Part of a small language model's weights: width 192.
Each number is 200 + 20 x the weight over its row's rms, rounded and kept within 0 to 999. Layers, rows and columns count from 0. The size before them is the row's rms in percent of the matrix's.

# o: layer 2 attention output (transposed), 192x192, rms 0.247, rows 73-108, columns 0-95
# v: layer 2 attention value, 192x192, rms 0.262, rows 74-109, columns 0-95
o73,103,168,168,223,205,226,216,191,204,239,202,222,187,196,191,182,192,204,198,208,200,236,225,238,172,256,233,202,211,240,207,201,218,189,210,203,182,194,177,205,227,196,169,198,219,201,224,234,216,195,168,222,211,207,209,185,180,200,222,209,181,215,197,222,186,182,188,218,223,215,205,185,224,196,187,199,192,180,183,181,230,167,162,225,189,179,234,177,156,196,211,177,229,183,190,178,188
v74,108,179,213,195,194,177,181,196,217,206,217,228,189,248,207,215,219,187,207,195,206,157,195,209,217,184,209,215,170,184,206,184,195,233,199,175,219,180,251,165,212,209,196,195,211,201,210,187,209,225,193,220,179,203,183,203,177,232,213,210,222,194,171,218,185,212,170,190,221,211,225,191,175,205,198,213,179,214,184,202,208,248,241,203,181,213,187,206,176,236,174,208,197,212,192,203,214
o74,104,193,194,194,178,212,219,210,192,230,210,203,212,173,190,221,193,192,205,200,199,210,195,210,206,196,205,222,216,199,167,178,201,200,220,222,216,246,194,180,211,199,188,202,198,185,203,201,204,202,194,212,193,202,208,199,196,197,205,170,211,179,188,162,214,214,187,226,159,210,205,216,210,171,191,255,196,180,181,201,191,204,154,172,220,192,200,207,244,211,212,188,177,215,199,230,143
v75,092,208,194,208,222,204,201,216,210,196,203,167,201,194,219,196,200,181,178,202,201,233,171,190,195,205,176,185,206,192,212,202,194,144,231,215,222,218,213,191,191,213,192,171,208,217,180,173,220,251,196,189,216,189,201,224,169,234,216,201,190,194,219,176,188,205,201,225,213,212,202,201,181,158,207,226,180,247,220,184,227,185,224,188,146,189,232,197,202,206,230,197,189,217,205,189,186
o75,095,195,216,213,170,181,237,172,196,200,220,216,198,221,200,197,204,212,208,162,203,204,184,200,203,195,231,198,190,205,180,193,208,218,180,227,226,218,196,179,187,199,226,190,207,179,211,202,181,216,169,216,220,215,185,162,251,154,209,185,201,193,185,199,210,197,196,196,225,192,220,183,176,222,200,183,186,210,186,217,186,198,200,212,216,188,192,211,201,202,169,164,222,209,185,223,218
v76,101,169,242,196,201,217,211,189,206,196,205,197,207,185,205,211,213,177,228,215,240,212,240,201,219,192,169,203,206,220,192,183,169,227,198,224,181,220,176,212,199,198,191,207,162,194,207,226,187,182,202,230,212,191,225,185,191,166,216,181,193,164,236,213,183,199,196,217,208,205,245,174,183,196,208,206,212,195,239,179,148,232,192,224,182,180,245,235,180,183,218,183,181,199,218,217,181
o76,104,194,174,219,177,216,157,194,219,196,181,243,172,207,185,209,156,216,168,197,213,209,183,193,218,167,217,187,205,181,236,184,211,203,230,153,190,212,183,203,193,179,212,194,223,238,225,182,179,194,219,209,197,205,193,214,211,211,193,203,211,188,158,203,258,216,206,162,205,210,220,193,196,173,192,212,219,193,166,217,210,191,209,196,161,218,152,209,228,205,163,195,186,208,162,187,209
v77,107,197,199,198,198,207,197,217,176,210,205,202,195,231,230,192,185,204,208,232,208,192,215,219,207,224,236,223,189,241,171,183,182,214,183,196,184,171,193,166,167,262,196,232,217,229,226,170,166,188,194,209,206,182,221,204,192,186,181,201,176,190,190,205,168,202,207,175,197,247,203,210,213,176,191,169,171,219,222,185,186,175,176,219,189,166,178,185,196,188,198,163,200,219,196,210,208
o77,108,221,201,189,203,160,217,196,192,180,192,197,195,176,172,236,181,182,201,190,174,222,192,211,191,206,181,226,219,194,278,209,183,194,215,224,186,231,185,207,206,180,236,214,204,174,196,174,186,188,250,168,198,194,180,181,188,204,194,200,215,179,206,227,219,195,187,173,219,186,197,204,185,219,226,193,219,227,232,185,211,200,236,161,218,210,227,218,180,237,211,188,190,176,236,188,200
v78,098,212,242,203,221,219,222,213,209,220,216,202,190,189,181,199,200,189,201,198,200,169,230,197,195,200,178,198,197,191,226,220,239,210,196,218,210,242,204,197,181,220,221,238,180,176,199,183,224,217,231,261,187,181,209,211,220,184,183,191,200,190,230,184,209,227,207,189,195,192,194,195,200,208,244,175,219,178,183,209,216,215,205,206,210,212,193,208,180,176,251,233,176,233,228,191,160
o78,097,190,195,168,174,183,208,221,149,228,210,214,214,188,211,191,206,214,168,223,194,188,210,213,220,135,222,192,209,173,163,180,219,188,224,173,236,195,218,247,206,202,208,191,191,169,208,201,195,207,209,206,199,156,223,239,168,210,213,220,192,224,217,216,208,235,192,171,201,208,210,211,190,178,175,170,171,188,231,190,156,205,186,195,190,215,209,185,191,234,197,192,189,199,187,196,221
v79,090,187,183,198,232,177,203,208,215,170,164,195,188,198,209,214,172,214,238,184,195,183,187,207,200,193,232,213,247,223,212,199,207,236,221,206,195,203,220,172,199,226,215,206,177,176,221,183,185,172,211,199,237,212,196,215,221,175,206,184,226,238,186,168,198,213,193,232,217,221,201,190,166,192,194,197,205,197,221,191,196,197,210,154,140,225,238,204,221,212,185,209,202,220,226,220,214
o79,095,252,224,174,197,238,220,185,254,175,226,203,198,229,207,210,190,184,198,200,207,203,201,200,221,195,165,212,177,186,190,202,202,216,230,209,169,191,221,241,183,216,199,185,232,244,166,218,232,219,196,187,216,221,204,211,217,184,230,185,213,203,228,215,214,190,214,211,187,192,160,205,226,233,178,192,216,206,172,207,225,195,200,198,207,181,220,197,224,221,219,200,194,206,207,186,200
v80,103,166,203,230,226,202,182,187,192,203,219,194,214,235,213,195,183,180,200,188,229,178,187,162,205,199,234,217,215,193,203,206,201,157,167,177,176,224,196,199,185,187,209,194,206,191,243,193,170,178,220,203,240,231,179,205,183,197,197,201,149,192,211,199,204,202,226,152,229,195,200,221,190,210,227,219,234,225,189,192,227,181,212,233,214,198,187,246,194,200,207,247,197,185,218,207,203
o80,098,214,181,199,180,194,176,223,216,188,202,212,195,175,225,206,202,244,218,206,182,198,192,199,201,220,164,165,182,185,208,177,205,208,224,217,215,198,173,198,199,193,181,212,231,194,154,203,235,210,179,182,190,209,199,204,165,167,224,184,221,218,189,199,153,185,185,211,194,181,196,194,202,175,147,209,198,203,236,217,161,184,196,185,232,166,216,195,178,210,213,180,212,207,193,183,170
v81,104,212,185,174,178,172,213,215,208,201,213,186,224,194,247,219,193,207,219,207,208,196,184,222,203,216,219,179,236,247,174,199,170,174,194,170,208,203,167,198,207,269,171,187,207,168,187,198,198,171,196,214,160,195,182,225,246,192,213,179,176,199,210,209,174,209,207,206,209,162,179,228,206,215,211,198,198,155,193,220,190,215,193,208,166,223,228,221,181,200,205,206,171,188,169,178,175
o81,105,230,203,213,226,215,213,189,225,205,214,194,204,218,195,168,215,220,183,200,207,205,224,213,220,195,199,165,195,184,235,200,210,181,231,206,165,209,210,218,242,214,236,220,191,195,179,184,185,235,200,170,194,189,208,204,156,200,185,241,192,223,182,199,210,232,214,177,236,177,200,193,195,223,201,184,219,237,210,212,229,207,222,204,204,200,194,161,213,216,195,170,218,242,205,174,198
v82,101,193,228,206,233,186,188,198,191,177,215,213,241,178,190,193,216,195,247,227,237,219,223,181,178,236,173,188,218,206,190,179,178,190,207,210,214,210,175,213,233,188,203,234,229,229,223,221,184,204,207,194,183,196,177,193,205,196,215,239,197,216,185,199,187,159,185,231,219,233,180,173,211,179,199,217,214,181,194,201,189,169,208,232,200,200,178,183,186,198,178,196,171,184,249,210,173
o82,092,205,193,196,209,202,218,237,180,210,193,173,197,209,213,195,172,217,164,189,218,180,152,226,204,210,192,219,205,200,220,216,231,194,190,153,195,198,204,206,133,208,224,212,192,201,199,191,206,215,185,209,242,203,208,190,188,231,189,180,173,203,238,189,199,231,172,194,186,160,236,233,189,222,201,212,196,212,221,201,202,186,212,174,225,202,217,187,212,192,220,197,158,210,197,220,219
v83,102,195,186,195,162,194,198,199,194,232,222,185,185,177,179,176,193,197,200,205,229,218,216,202,247,166,226,215,230,202,171,209,174,188,215,213,202,202,183,184,184,186,177,216,208,234,201,204,190,195,179,200,179,190,219,200,179,204,167,172,211,224,171,198,197,203,187,211,199,229,212,214,182,229,181,202,155,228,202,211,200,197,212,190,212,175,192,189,180,207,222,196,184,229,169,210,198
o83,099,196,211,242,213,157,235,204,208,167,180,199,178,212,175,201,198,177,249,229,172,230,188,158,160,208,188,213,165,190,226,228,182,200,154,157,181,202,196,231,208,178,198,197,196,198,190,208,207,213,206,234,213,200,181,213,201,162,170,203,192,189,185,181,214,172,200,195,202,230,184,210,152,169,189,194,211,181,196,185,195,177,165,216,195,174,203,183,229,218,157,186,209,201,183,222,215
v84,087,183,180,184,227,181,227,167,203,196,211,158,201,172,175,206,180,210,199,165,199,171,192,213,163,189,201,178,218,197,206,202,215,196,195,208,213,220,197,168,210,182,167,231,205,177,189,202,204,206,245,213,207,227,189,194,202,201,221,207,218,180,202,208,221,188,207,197,191,194,195,223,192,213,200,200,226,182,241,198,215,204,190,197,209,172,184,182,178,212,174,225,197,205,225,177,187
o84,082,200,193,170,180,165,186,215,189,206,165,209,222,234,218,188,179,216,191,237,204,199,187,173,203,207,177,191,214,208,191,229,196,220,234,174,209,185,216,224,159,202,192,175,184,182,187,198,194,186,145,189,213,181,214,193,208,180,218,183,195,224,174,173,189,199,208,208,190,200,237,193,231,228,227,171,165,198,213,202,185,182,205,184,207,196,220,247,202,264,211,178,182,198,185,210,216
v85,108,212,176,175,193,212,194,190,200,223,226,192,178,178,218,198,186,240,215,203,231,187,224,208,207,222,214,207,180,175,198,184,183,200,169,226,200,209,227,220,192,211,227,192,173,203,205,204,161,172,197,213,219,187,194,218,213,195,210,200,200,186,212,210,166,167,163,181,186,190,186,236,186,190,223,186,246,196,214,233,199,203,215,213,199,189,223,189,203,197,172,208,184,201,230,202,222
o85,098,210,223,217,217,174,191,208,182,204,191,195,220,186,201,216,209,190,186,197,220,207,164,202,169,204,169,169,233,192,225,200,200,212,244,184,225,193,167,201,211,232,176,178,183,186,201,189,196,231,200,154,178,214,196,185,190,221,174,196,197,199,208,211,222,178,210,202,188,241,172,183,208,193,215,223,167,196,222,178,195,218,197,191,192,220,202,209,221,202,218,174,187,183,189,165,210
v86,099,187,229,231,219,206,204,218,197,206,209,182,248,210,213,230,181,194,227,221,211,218,208,235,200,187,175,214,217,168,185,223,196,186,191,217,181,188,238,221,211,209,192,221,235,193,209,207,162,203,199,171,207,190,194,206,221,197,194,191,187,209,208,200,201,203,181,193,225,196,211,197,188,212,165,195,195,183,193,187,170,183,181,223,190,192,207,215,186,199,176,222,198,210,215,194,183
o86,100,241,208,197,195,186,202,196,207,173,183,184,147,166,224,183,217,196,199,147,215,210,215,204,187,191,159,214,166,222,212,189,195,191,221,208,180,212,201,205,179,195,203,191,185,186,203,178,213,217,157,234,192,226,141,230,216,210,187,213,221,197,203,182,220,207,206,234,209,193,217,169,183,209,244,231,218,186,220,195,207,231,214,197,210,211,198,184,167,228,196,191,220,202,225,195,190
v87,097,197,206,223,220,187,184,214,206,231,183,238,224,171,191,258,203,207,207,200,223,201,174,196,191,190,205,205,234,169,199,199,211,193,210,202,215,231,218,167,201,210,201,221,190,206,229,173,180,210,201,181,203,190,186,187,214,228,185,223,176,208,219,177,219,170,205,213,187,172,197,194,216,228,210,204,208,168,222,198,216,173,162,192,156,218,201,192,194,194,188,190,191,202,172,208,154
o87,098,231,200,166,191,245,220,228,159,204,153,160,153,199,192,164,201,184,183,173,189,190,201,188,210,207,149,195,198,201,228,215,202,202,192,166,220,175,190,244,191,188,180,183,204,200,188,214,221,183,182,206,190,210,193,185,232,159,215,182,191,184,210,202,202,242,201,244,178,218,215,183,200,191,214,207,204,196,183,208,188,223,186,177,224,217,179,195,197,232,179,203,207,239,182,206,207
v88,106,213,198,217,176,179,205,194,197,207,235,179,193,178,208,204,202,216,194,196,190,196,133,189,200,171,216,190,250,173,225,183,205,183,158,202,187,192,220,205,175,184,227,207,173,217,225,185,216,156,203,205,212,214,161,199,199,212,184,221,190,219,173,145,201,232,214,218,173,157,217,191,196,210,212,199,232,204,194,190,187,215,180,197,225,211,226,211,208,220,198,199,190,190,209,218,192
o88,101,196,210,193,193,251,195,218,193,210,172,204,168,231,212,181,212,217,209,204,203,206,211,175,189,221,180,216,179,217,186,207,185,183,234,197,215,182,201,201,216,192,218,196,203,190,170,218,191,215,237,233,208,198,229,219,237,197,194,177,184,204,235,194,217,178,184,183,229,201,196,184,197,214,205,185,186,194,224,216,199,202,211,173,198,217,198,232,198,170,202,183,232,232,208,197,205
v89,106,190,169,204,216,189,197,195,180,199,195,173,170,180,231,182,205,177,195,198,198,182,180,210,183,194,231,197,174,212,188,189,161,199,201,176,217,232,189,173,198,235,207,191,207,248,195,210,227,185,196,204,159,210,191,208,184,172,152,223,203,190,185,162,212,249,226,200,213,223,206,187,189,151,211,163,217,205,183,199,177,193,206,187,164,185,181,189,192,204,212,198,186,193,184,203,197
o89,101,231,216,213,187,199,224,198,204,167,225,206,224,205,201,217,176,193,167,178,191,207,196,192,207,212,196,182,195,189,197,190,238,199,170,213,187,197,181,200,230,204,231,227,223,170,164,233,173,186,224,225,221,212,199,222,185,183,221,207,187,188,208,231,194,184,160,209,176,213,180,182,234,240,226,188,168,207,183,177,205,200,171,183,218,214,213,191,216,188,206,190,212,229,218,233,207
v90,106,212,188,200,229,210,178,191,216,242,195,222,206,224,211,234,182,165,199,216,200,195,191,249,212,197,225,203,180,174,229,186,187,207,191,181,208,196,227,170,202,183,233,199,219,179,190,215,196,195,173,166,176,189,146,182,219,214,215,173,162,182,177,210,194,253,169,208,188,194,201,224,211,211,178,207,161,232,181,205,184,204,185,216,222,210,199,218,142,175,199,201,200,208,195,211,202
o90,098,220,202,170,167,158,183,226,213,198,200,194,213,173,230,160,206,173,187,171,199,204,207,214,186,222,202,209,256,188,193,213,224,181,180,235,202,226,254,212,232,223,180,212,203,191,227,234,250,220,232,234,211,223,223,194,188,215,175,199,218,210,207,204,192,192,234,226,228,217,190,213,180,208,193,232,210,208,217,191,203,173,200,190,189,191,208,198,234,226,209,193,182,163,197,207,204
v91,109,221,221,185,222,196,208,193,206,194,225,201,194,196,207,219,197,215,168,205,214,237,199,212,230,190,213,200,216,257,184,212,206,199,214,203,194,200,205,223,226,197,149,189,222,222,194,201,195,209,219,211,190,217,211,198,189,202,161,184,187,193,196,251,174,207,198,227,224,221,220,226,180,213,184,197,185,211,201,213,198,224,212,175,190,188,230,201,178,197,180,188,164,239,245,217,228
o91,100,220,192,198,159,195,179,205,213,204,217,241,206,215,187,220,187,216,213,213,187,173,199,195,192,220,188,195,213,214,233,226,200,222,187,163,182,196,217,192,188,216,229,233,198,201,204,201,199,219,177,214,191,219,185,194,198,198,241,240,238,184,196,173,223,199,217,177,205,211,218,182,200,201,218,225,234,172,216,229,178,194,227,203,199,219,176,182,197,218,193,160,214,204,185,190,177
v92,102,216,174,205,237,197,206,179,196,213,221,234,193,204,187,198,199,198,173,194,218,154,196,199,174,238,225,169,175,180,187,202,173,191,229,210,217,219,188,190,212,192,235,198,190,194,227,162,203,197,179,188,192,179,181,191,210,215,204,190,199,154,189,197,245,234,175,200,188,185,209,172,202,204,177,158,195,187,201,199,203,213,232,188,171,152,215,241,191,178,219,178,197,194,231,161,166
o92,099,196,202,176,181,183,207,179,170,196,188,185,200,200,200,201,180,173,176,165,213,205,194,176,157,171,191,235,221,162,212,193,219,200,204,178,195,188,200,202,233,195,191,234,228,240,183,227,205,213,181,191,219,209,210,173,201,189,238,183,197,184,209,169,200,177,197,201,205,202,159,196,184,185,187,198,214,211,205,190,187,202,179,221,234,211,187,162,217,194,203,193,198,210,180,182,220
v93,107,220,196,189,214,212,203,235,186,222,225,213,198,228,227,205,206,177,211,225,191,156,192,209,200,203,217,190,206,193,222,191,205,165,165,202,171,205,184,228,181,185,182,198,179,253,186,207,208,203,189,180,176,223,197,205,172,208,213,198,208,243,216,196,145,223,202,212,177,159,194,182,196,215,179,194,212,218,142,229,189,174,220,204,194,205,196,169,203,195,194,202,196,224,198,194,214
o93,102,194,224,187,216,234,210,200,214,158,183,208,198,159,216,151,228,215,207,213,190,233,215,199,188,213,196,219,168,185,145,207,222,200,198,199,198,211,208,175,220,204,200,192,212,177,208,207,187,166,209,226,199,177,179,205,237,228,199,182,184,175,208,193,226,225,207,214,238,204,181,200,169,221,203,191,176,181,218,172,214,209,183,176,249,229,234,198,185,230,209,191,215,201,204,197,215
v94,101,197,220,189,222,180,187,169,207,189,211,193,194,209,203,228,198,213,196,184,201,193,205,178,207,208,208,209,202,168,193,252,201,210,206,190,216,193,187,193,216,187,204,201,207,170,207,207,208,198,233,203,208,173,185,222,199,224,219,206,226,224,194,203,228,208,197,205,191,181,238,186,203,214,191,194,208,165,208,184,154,175,184,184,204,156,235,247,234,241,202,217,174,212,193,214,219
o94,100,191,188,200,195,186,212,204,205,187,191,201,187,190,173,187,208,195,220,204,200,233,203,165,187,180,147,205,200,196,200,211,206,223,234,177,215,236,203,216,195,214,198,213,201,229,177,169,231,190,156,208,211,216,174,172,215,194,233,168,190,176,223,199,196,218,210,215,169,218,194,210,191,179,190,192,229,196,199,195,206,219,206,234,189,241,185,189,183,172,198,213,217,224,213,209,177
v95,089,191,253,199,181,226,188,214,232,200,184,162,226,235,206,227,161,230,188,208,219,202,195,216,209,210,210,177,209,199,174,187,213,162,221,189,171,171,155,211,169,193,209,172,213,174,209,207,184,187,191,181,186,228,224,194,214,207,195,211,215,223,199,204,183,192,174,212,217,216,220,188,209,201,185,180,178,232,206,181,204,194,238,207,193,184,195,177,218,207,202,223,188,223,212,200,201
o95,088,211,222,224,209,215,194,185,187,147,204,202,202,203,206,201,187,138,199,186,241,200,214,225,220,166,197,204,180,211,183,220,179,189,217,204,167,193,208,181,203,209,190,247,203,187,171,210,216,178,173,186,221,189,174,201,194,219,233,200,192,205,190,225,220,206,182,150,192,156,207,202,190,174,184,221,207,221,179,224,218,214,171,207,182,159,222,188,162,207,187,172,197,182,224,173,237
v96,116,183,206,166,204,199,186,205,189,222,164,192,184,223,201,238,207,169,187,209,168,134,219,191,178,201,174,227,183,181,214,241,197,181,194,177,162,176,208,176,205,175,213,195,204,188,197,208,211,238,219,198,200,211,213,212,209,168,205,172,224,170,248,236,197,175,213,222,180,169,166,189,200,192,187,196,220,201,185,204,195,197,222,223,139,200,190,200,208,179,224,191,204,236,232,231,197
o96,106,182,235,169,185,215,189,182,184,188,216,192,207,175,177,200,186,188,197,201,210,213,180,184,245,167,192,181,228,171,169,205,200,218,187,241,187,203,187,220,190,208,159,219,201,220,237,208,200,156,164,209,209,165,205,175,218,202,219,238,193,191,205,206,180,186,195,195,191,200,200,192,201,223,207,160,146,184,202,210,218,183,198,189,203,230,194,235,191,226,185,199,199,199,150,203,169
v97,101,201,198,200,210,228,164,196,199,212,164,213,242,187,210,179,180,187,167,213,228,211,169,193,187,212,207,208,184,215,211,223,234,196,227,183,213,229,189,189,172,171,200,226,229,173,217,239,188,200,192,192,243,172,183,210,192,196,205,178,177,181,196,209,218,198,216,207,187,192,183,204,232,195,184,190,196,236,194,191,181,169,192,186,191,189,212,199,217,204,227,204,206,187,206,157,193
o97,093,178,173,195,211,189,198,205,219,205,220,204,163,177,203,198,192,201,217,211,183,201,187,205,236,169,178,228,200,174,208,210,197,211,150,197,186,168,216,225,208,210,197,185,191,229,203,216,226,183,187,198,178,227,188,168,215,199,196,222,209,173,178,198,204,234,214,197,191,200,206,184,180,203,185,197,189,161,219,170,232,211,198,208,203,175,183,215,190,174,175,235,206,201,213,200,211
v98,107,186,187,229,187,183,188,185,204,199,221,190,194,190,187,192,192,204,189,159,194,208,232,222,172,220,178,152,230,211,185,206,205,185,186,217,228,210,187,216,203,239,237,171,244,224,243,186,212,227,211,214,205,232,224,194,242,197,235,184,200,150,211,254,172,195,198,198,204,178,214,216,182,199,196,183,211,192,181,196,214,199,215,192,221,171,241,191,196,176,160,185,197,184,228,194,233
o98,104,219,219,238,224,181,186,220,174,208,168,191,215,212,173,194,206,182,213,197,227,203,181,195,206,184,217,168,206,203,218,218,224,230,196,190,167,204,210,171,193,190,167,228,211,159,183,201,170,178,169,182,217,188,207,226,227,200,177,221,230,192,192,183,226,168,239,189,180,175,209,197,206,198,237,193,232,208,231,179,184,215,217,228,192,255,184,180,203,205,200,177,202,197,200,203,195
v99,108,185,236,196,187,186,204,178,187,209,236,212,232,225,200,169,212,205,196,199,190,202,212,169,204,186,204,181,228,156,185,215,224,231,208,171,202,230,212,183,228,186,162,157,174,222,190,171,208,207,205,198,210,212,170,174,200,183,180,209,197,216,206,213,219,198,205,194,214,218,199,179,201,227,161,217,241,210,178,150,177,206,207,203,217,224,174,188,192,219,222,174,218,212,209,190,195
o99,109,198,167,166,218,256,198,202,267,170,180,179,197,226,179,205,189,172,213,237,194,207,217,202,188,213,235,198,218,172,193,182,221,186,203,205,198,199,174,187,168,184,193,226,242,174,183,232,244,164,166,211,229,190,206,182,176,190,207,198,209,188,190,212,188,189,169,186,199,211,228,192,181,171,231,174,176,245,207,221,214,190,228,203,175,186,204,230,150,205,205,172,182,211,186,203,208
v100,094,176,209,179,174,205,191,216,190,166,208,202,204,205,196,183,223,191,231,206,198,163,203,213,155,208,182,228,193,187,197,224,162,190,179,222,224,200,201,223,203,195,175,176,207,233,182,189,226,199,230,176,211,203,194,192,198,187,190,217,189,184,192,210,211,160,187,182,238,213,217,232,184,214,221,204,206,213,177,208,185,223,173,220,242,202,161,198,204,206,172,202,184,158,202,204,177
o100,092,218,206,220,189,191,185,213,213,206,177,181,223,192,216,201,204,214,192,189,222,210,225,194,162,185,237,176,204,207,225,227,203,188,213,224,193,226,201,178,181,195,220,254,194,209,191,211,180,180,160,221,177,246,206,195,235,197,193,218,223,196,202,199,178,177,207,217,215,170,152,191,189,179,195,254,223,206,218,198,186,195,192,208,182,182,213,224,177,168,229,225,179,181,236,230,187
v101,096,197,203,214,209,225,219,193,187,241,171,203,189,196,161,177,203,191,196,171,209,231,200,187,225,205,182,181,222,208,204,189,191,216,232,203,204,213,185,175,201,185,215,189,230,182,197,207,212,187,192,195,223,221,200,210,180,199,196,165,224,230,252,209,182,173,219,233,224,189,235,232,189,190,189,183,201,162,193,181,194,208,178,191,233,211,192,198,202,167,186,236,211,185,160,236,206
o101,094,190,228,212,187,191,180,206,205,196,164,217,149,166,213,204,162,193,175,206,170,178,214,181,218,176,210,164,173,187,193,224,191,217,191,185,190,193,203,213,182,183,166,205,185,227,208,184,193,201,208,200,192,180,183,224,234,185,189,218,198,162,162,239,180,226,186,183,164,242,195,195,229,223,246,217,230,187,202,183,194,195,198,220,184,168,201,208,206,236,191,152,206,212,226,226,186
v102,115,173,207,199,206,174,210,210,228,214,211,210,224,208,199,182,208,217,199,199,180,181,185,195,206,214,204,203,202,176,201,217,168,222,175,185,215,211,202,202,184,185,173,207,234,198,218,175,225,226,198,203,215,193,171,142,235,204,200,175,204,188,239,171,253,221,192,182,210,243,155,194,237,205,229,181,202,211,186,169,193,218,191,214,199,199,193,206,218,184,204,194,182,199,206,187,203
o102,103,198,179,205,233,209,207,197,207,194,231,176,191,185,209,242,206,202,162,233,211,225,206,206,164,191,201,186,164,187,178,180,203,194,236,208,212,208,194,198,203,189,210,214,173,197,169,187,174,181,181,145,202,239,211,223,201,229,246,224,219,213,204,221,191,207,194,184,198,184,208,208,191,171,213,206,184,197,189,205,214,188,208,198,200,228,226,170,162,181,178,211,186,169,186,170,200
v103,103,184,185,206,200,233,216,216,200,181,186,181,238,200,191,181,201,217,188,168,177,163,175,205,225,223,186,192,197,223,204,186,197,198,212,194,184,181,212,204,187,178,202,207,212,218,184,228,218,185,187,182,227,246,236,152,209,221,179,183,200,207,209,201,206,198,248,163,201,214,190,203,191,189,182,198,161,203,221,195,206,186,198,200,213,179,161,163,192,213,190,237,226,192,198,256,203
o103,105,198,204,215,222,199,190,219,228,167,186,219,205,190,222,191,213,195,225,222,166,192,200,208,195,223,244,211,164,228,188,180,196,213,180,227,205,175,191,179,215,229,198,216,181,213,178,168,214,195,214,213,212,180,171,221,194,192,217,198,237,183,202,197,187,212,166,200,175,209,217,194,196,211,201,221,219,199,172,204,210,251,166,220,217,195,208,211,210,202,199,197,211,201,214,174,217
v104,105,202,200,193,206,202,191,203,218,205,187,186,192,216,188,207,236,158,172,211,209,222,224,219,174,188,201,222,199,231,170,185,175,203,184,165,208,197,211,185,176,179,178,246,195,174,186,214,196,219,155,199,218,192,194,168,164,205,251,194,209,204,212,198,219,206,206,226,166,217,198,196,247,215,198,223,187,207,248,209,225,189,181,237,210,222,181,213,186,172,207,203,190,183,168,206,200
o104,096,182,191,236,194,196,193,199,190,215,234,203,199,183,217,196,179,235,233,215,173,172,160,203,220,237,184,178,201,206,263,183,201,201,212,213,226,216,177,188,185,225,241,185,202,211,228,219,203,195,201,207,168,194,200,241,212,226,201,181,208,225,217,202,206,210,221,148,204,198,200,222,198,226,222,219,202,221,185,193,181,174,206,174,192,174,205,201,217,195,212,259,215,211,209,223,218
v105,102,171,171,211,188,230,194,226,209,223,185,188,191,220,202,222,207,200,181,195,213,204,169,190,218,215,184,182,176,224,196,210,210,174,186,185,182,235,185,191,213,240,182,173,204,183,246,184,192,233,196,213,182,178,234,194,212,210,217,189,167,210,171,224,206,200,202,197,212,192,186,208,173,216,224,202,174,175,195,186,232,173,187,206,200,213,198,186,254,227,217,204,223,206,223,176,184
o105,101,199,198,235,201,190,201,161,203,189,193,177,212,212,194,195,245,208,209,192,201,180,215,229,201,188,187,229,169,181,202,187,214,201,174,241,207,204,189,199,207,186,232,202,196,209,172,231,216,196,206,192,207,215,226,143,174,177,178,207,201,221,173,188,205,197,227,199,209,214,201,180,191,199,189,187,204,182,247,197,182,200,206,240,221,203,180,240,192,195,191,162,189,205,192,202,210
v106,105,210,205,195,195,202,251,238,201,228,191,184,247,164,169,167,208,192,204,195,196,179,219,172,190,219,201,151,211,176,192,214,175,186,204,178,255,182,203,205,203,201,203,194,184,190,200,204,214,170,212,194,177,178,206,174,187,187,185,188,219,206,196,173,202,220,188,232,199,237,191,241,218,185,207,203,205,201,201,188,170,201,211,213,204,204,135,197,208,190,196,196,230,202,212,187,180
o106,099,199,192,235,196,219,197,185,237,187,156,196,180,260,227,201,201,192,192,189,174,191,203,218,172,176,222,202,177,184,200,184,239,192,183,171,215,183,193,155,223,153,196,216,188,202,207,199,210,169,198,171,209,181,180,236,206,223,196,206,191,202,206,206,214,167,189,174,188,189,191,178,243,202,178,191,199,202,201,197,239,197,183,195,186,181,239,157,209,208,195,200,190,165,198,209,209
v107,114,168,219,197,192,169,215,198,195,203,241,168,203,166,193,188,195,170,194,178,179,234,216,196,212,209,191,169,197,194,191,187,190,230,230,179,202,192,195,199,244,212,232,172,213,202,212,182,171,190,182,226,176,228,207,203,242,225,136,181,187,188,200,200,212,149,202,223,230,205,183,231,241,229,202,213,159,199,206,214,189,213,204,184,228,221,203,215,195,187,197,191,235,227,227,236,196
o107,106,206,212,212,188,244,156,225,224,186,191,206,184,222,223,222,190,217,202,206,229,169,193,209,217,229,221,190,164,184,214,230,183,180,159,173,207,169,217,190,194,187,171,214,205,183,201,217,216,213,225,219,216,170,205,187,198,187,181,209,263,214,206,188,159,234,203,211,190,227,200,205,236,188,226,162,218,197,200,245,235,202,180,232,191,183,197,171,208,253,186,177,167,198,174,175,196
v108,101,210,184,209,201,220,203,229,179,181,181,180,174,193,198,208,213,198,210,201,196,234,210,189,196,211,185,198,175,221,188,206,210,191,214,220,179,224,203,211,205,215,235,204,208,212,203,207,184,200,199,223,198,206,225,220,207,218,169,203,180,232,218,232,187,174,221,186,218,232,221,228,216,185,202,213,164,218,225,225,220,190,201,148,159,219,225,209,205,225,186,184,205,178,246,211,164
o108,098,217,203,199,216,224,194,183,203,210,204,223,191,195,205,165,146,175,188,189,216,194,218,221,228,217,221,208,189,208,207,176,181,212,188,182,199,219,189,192,203,199,202,224,189,194,190,205,207,204,217,158,189,195,208,184,230,168,188,198,227,209,199,188,214,232,164,225,162,199,222,184,194,222,192,185,206,204,195,187,175,217,164,214,188,209,164,158,220,176,211,203,189,210,217,162,203
v109,097,232,255,230,212,210,230,202,182,182,182,222,199,192,208,199,204,206,196,199,203,164,206,174,209,201,237,192,215,190,191,171,182,229,189,180,208,198,205,204,229,208,221,183,173,259,221,179,204,178,214,210,207,206,223,195,226,156,213,217,207,206,166,220,201,207,188,210,220,190,202,173,173,158,185,178,208,198,217,221,194,191,225,185,203,189,218,170,202,183,200,201,226,220,210,188,193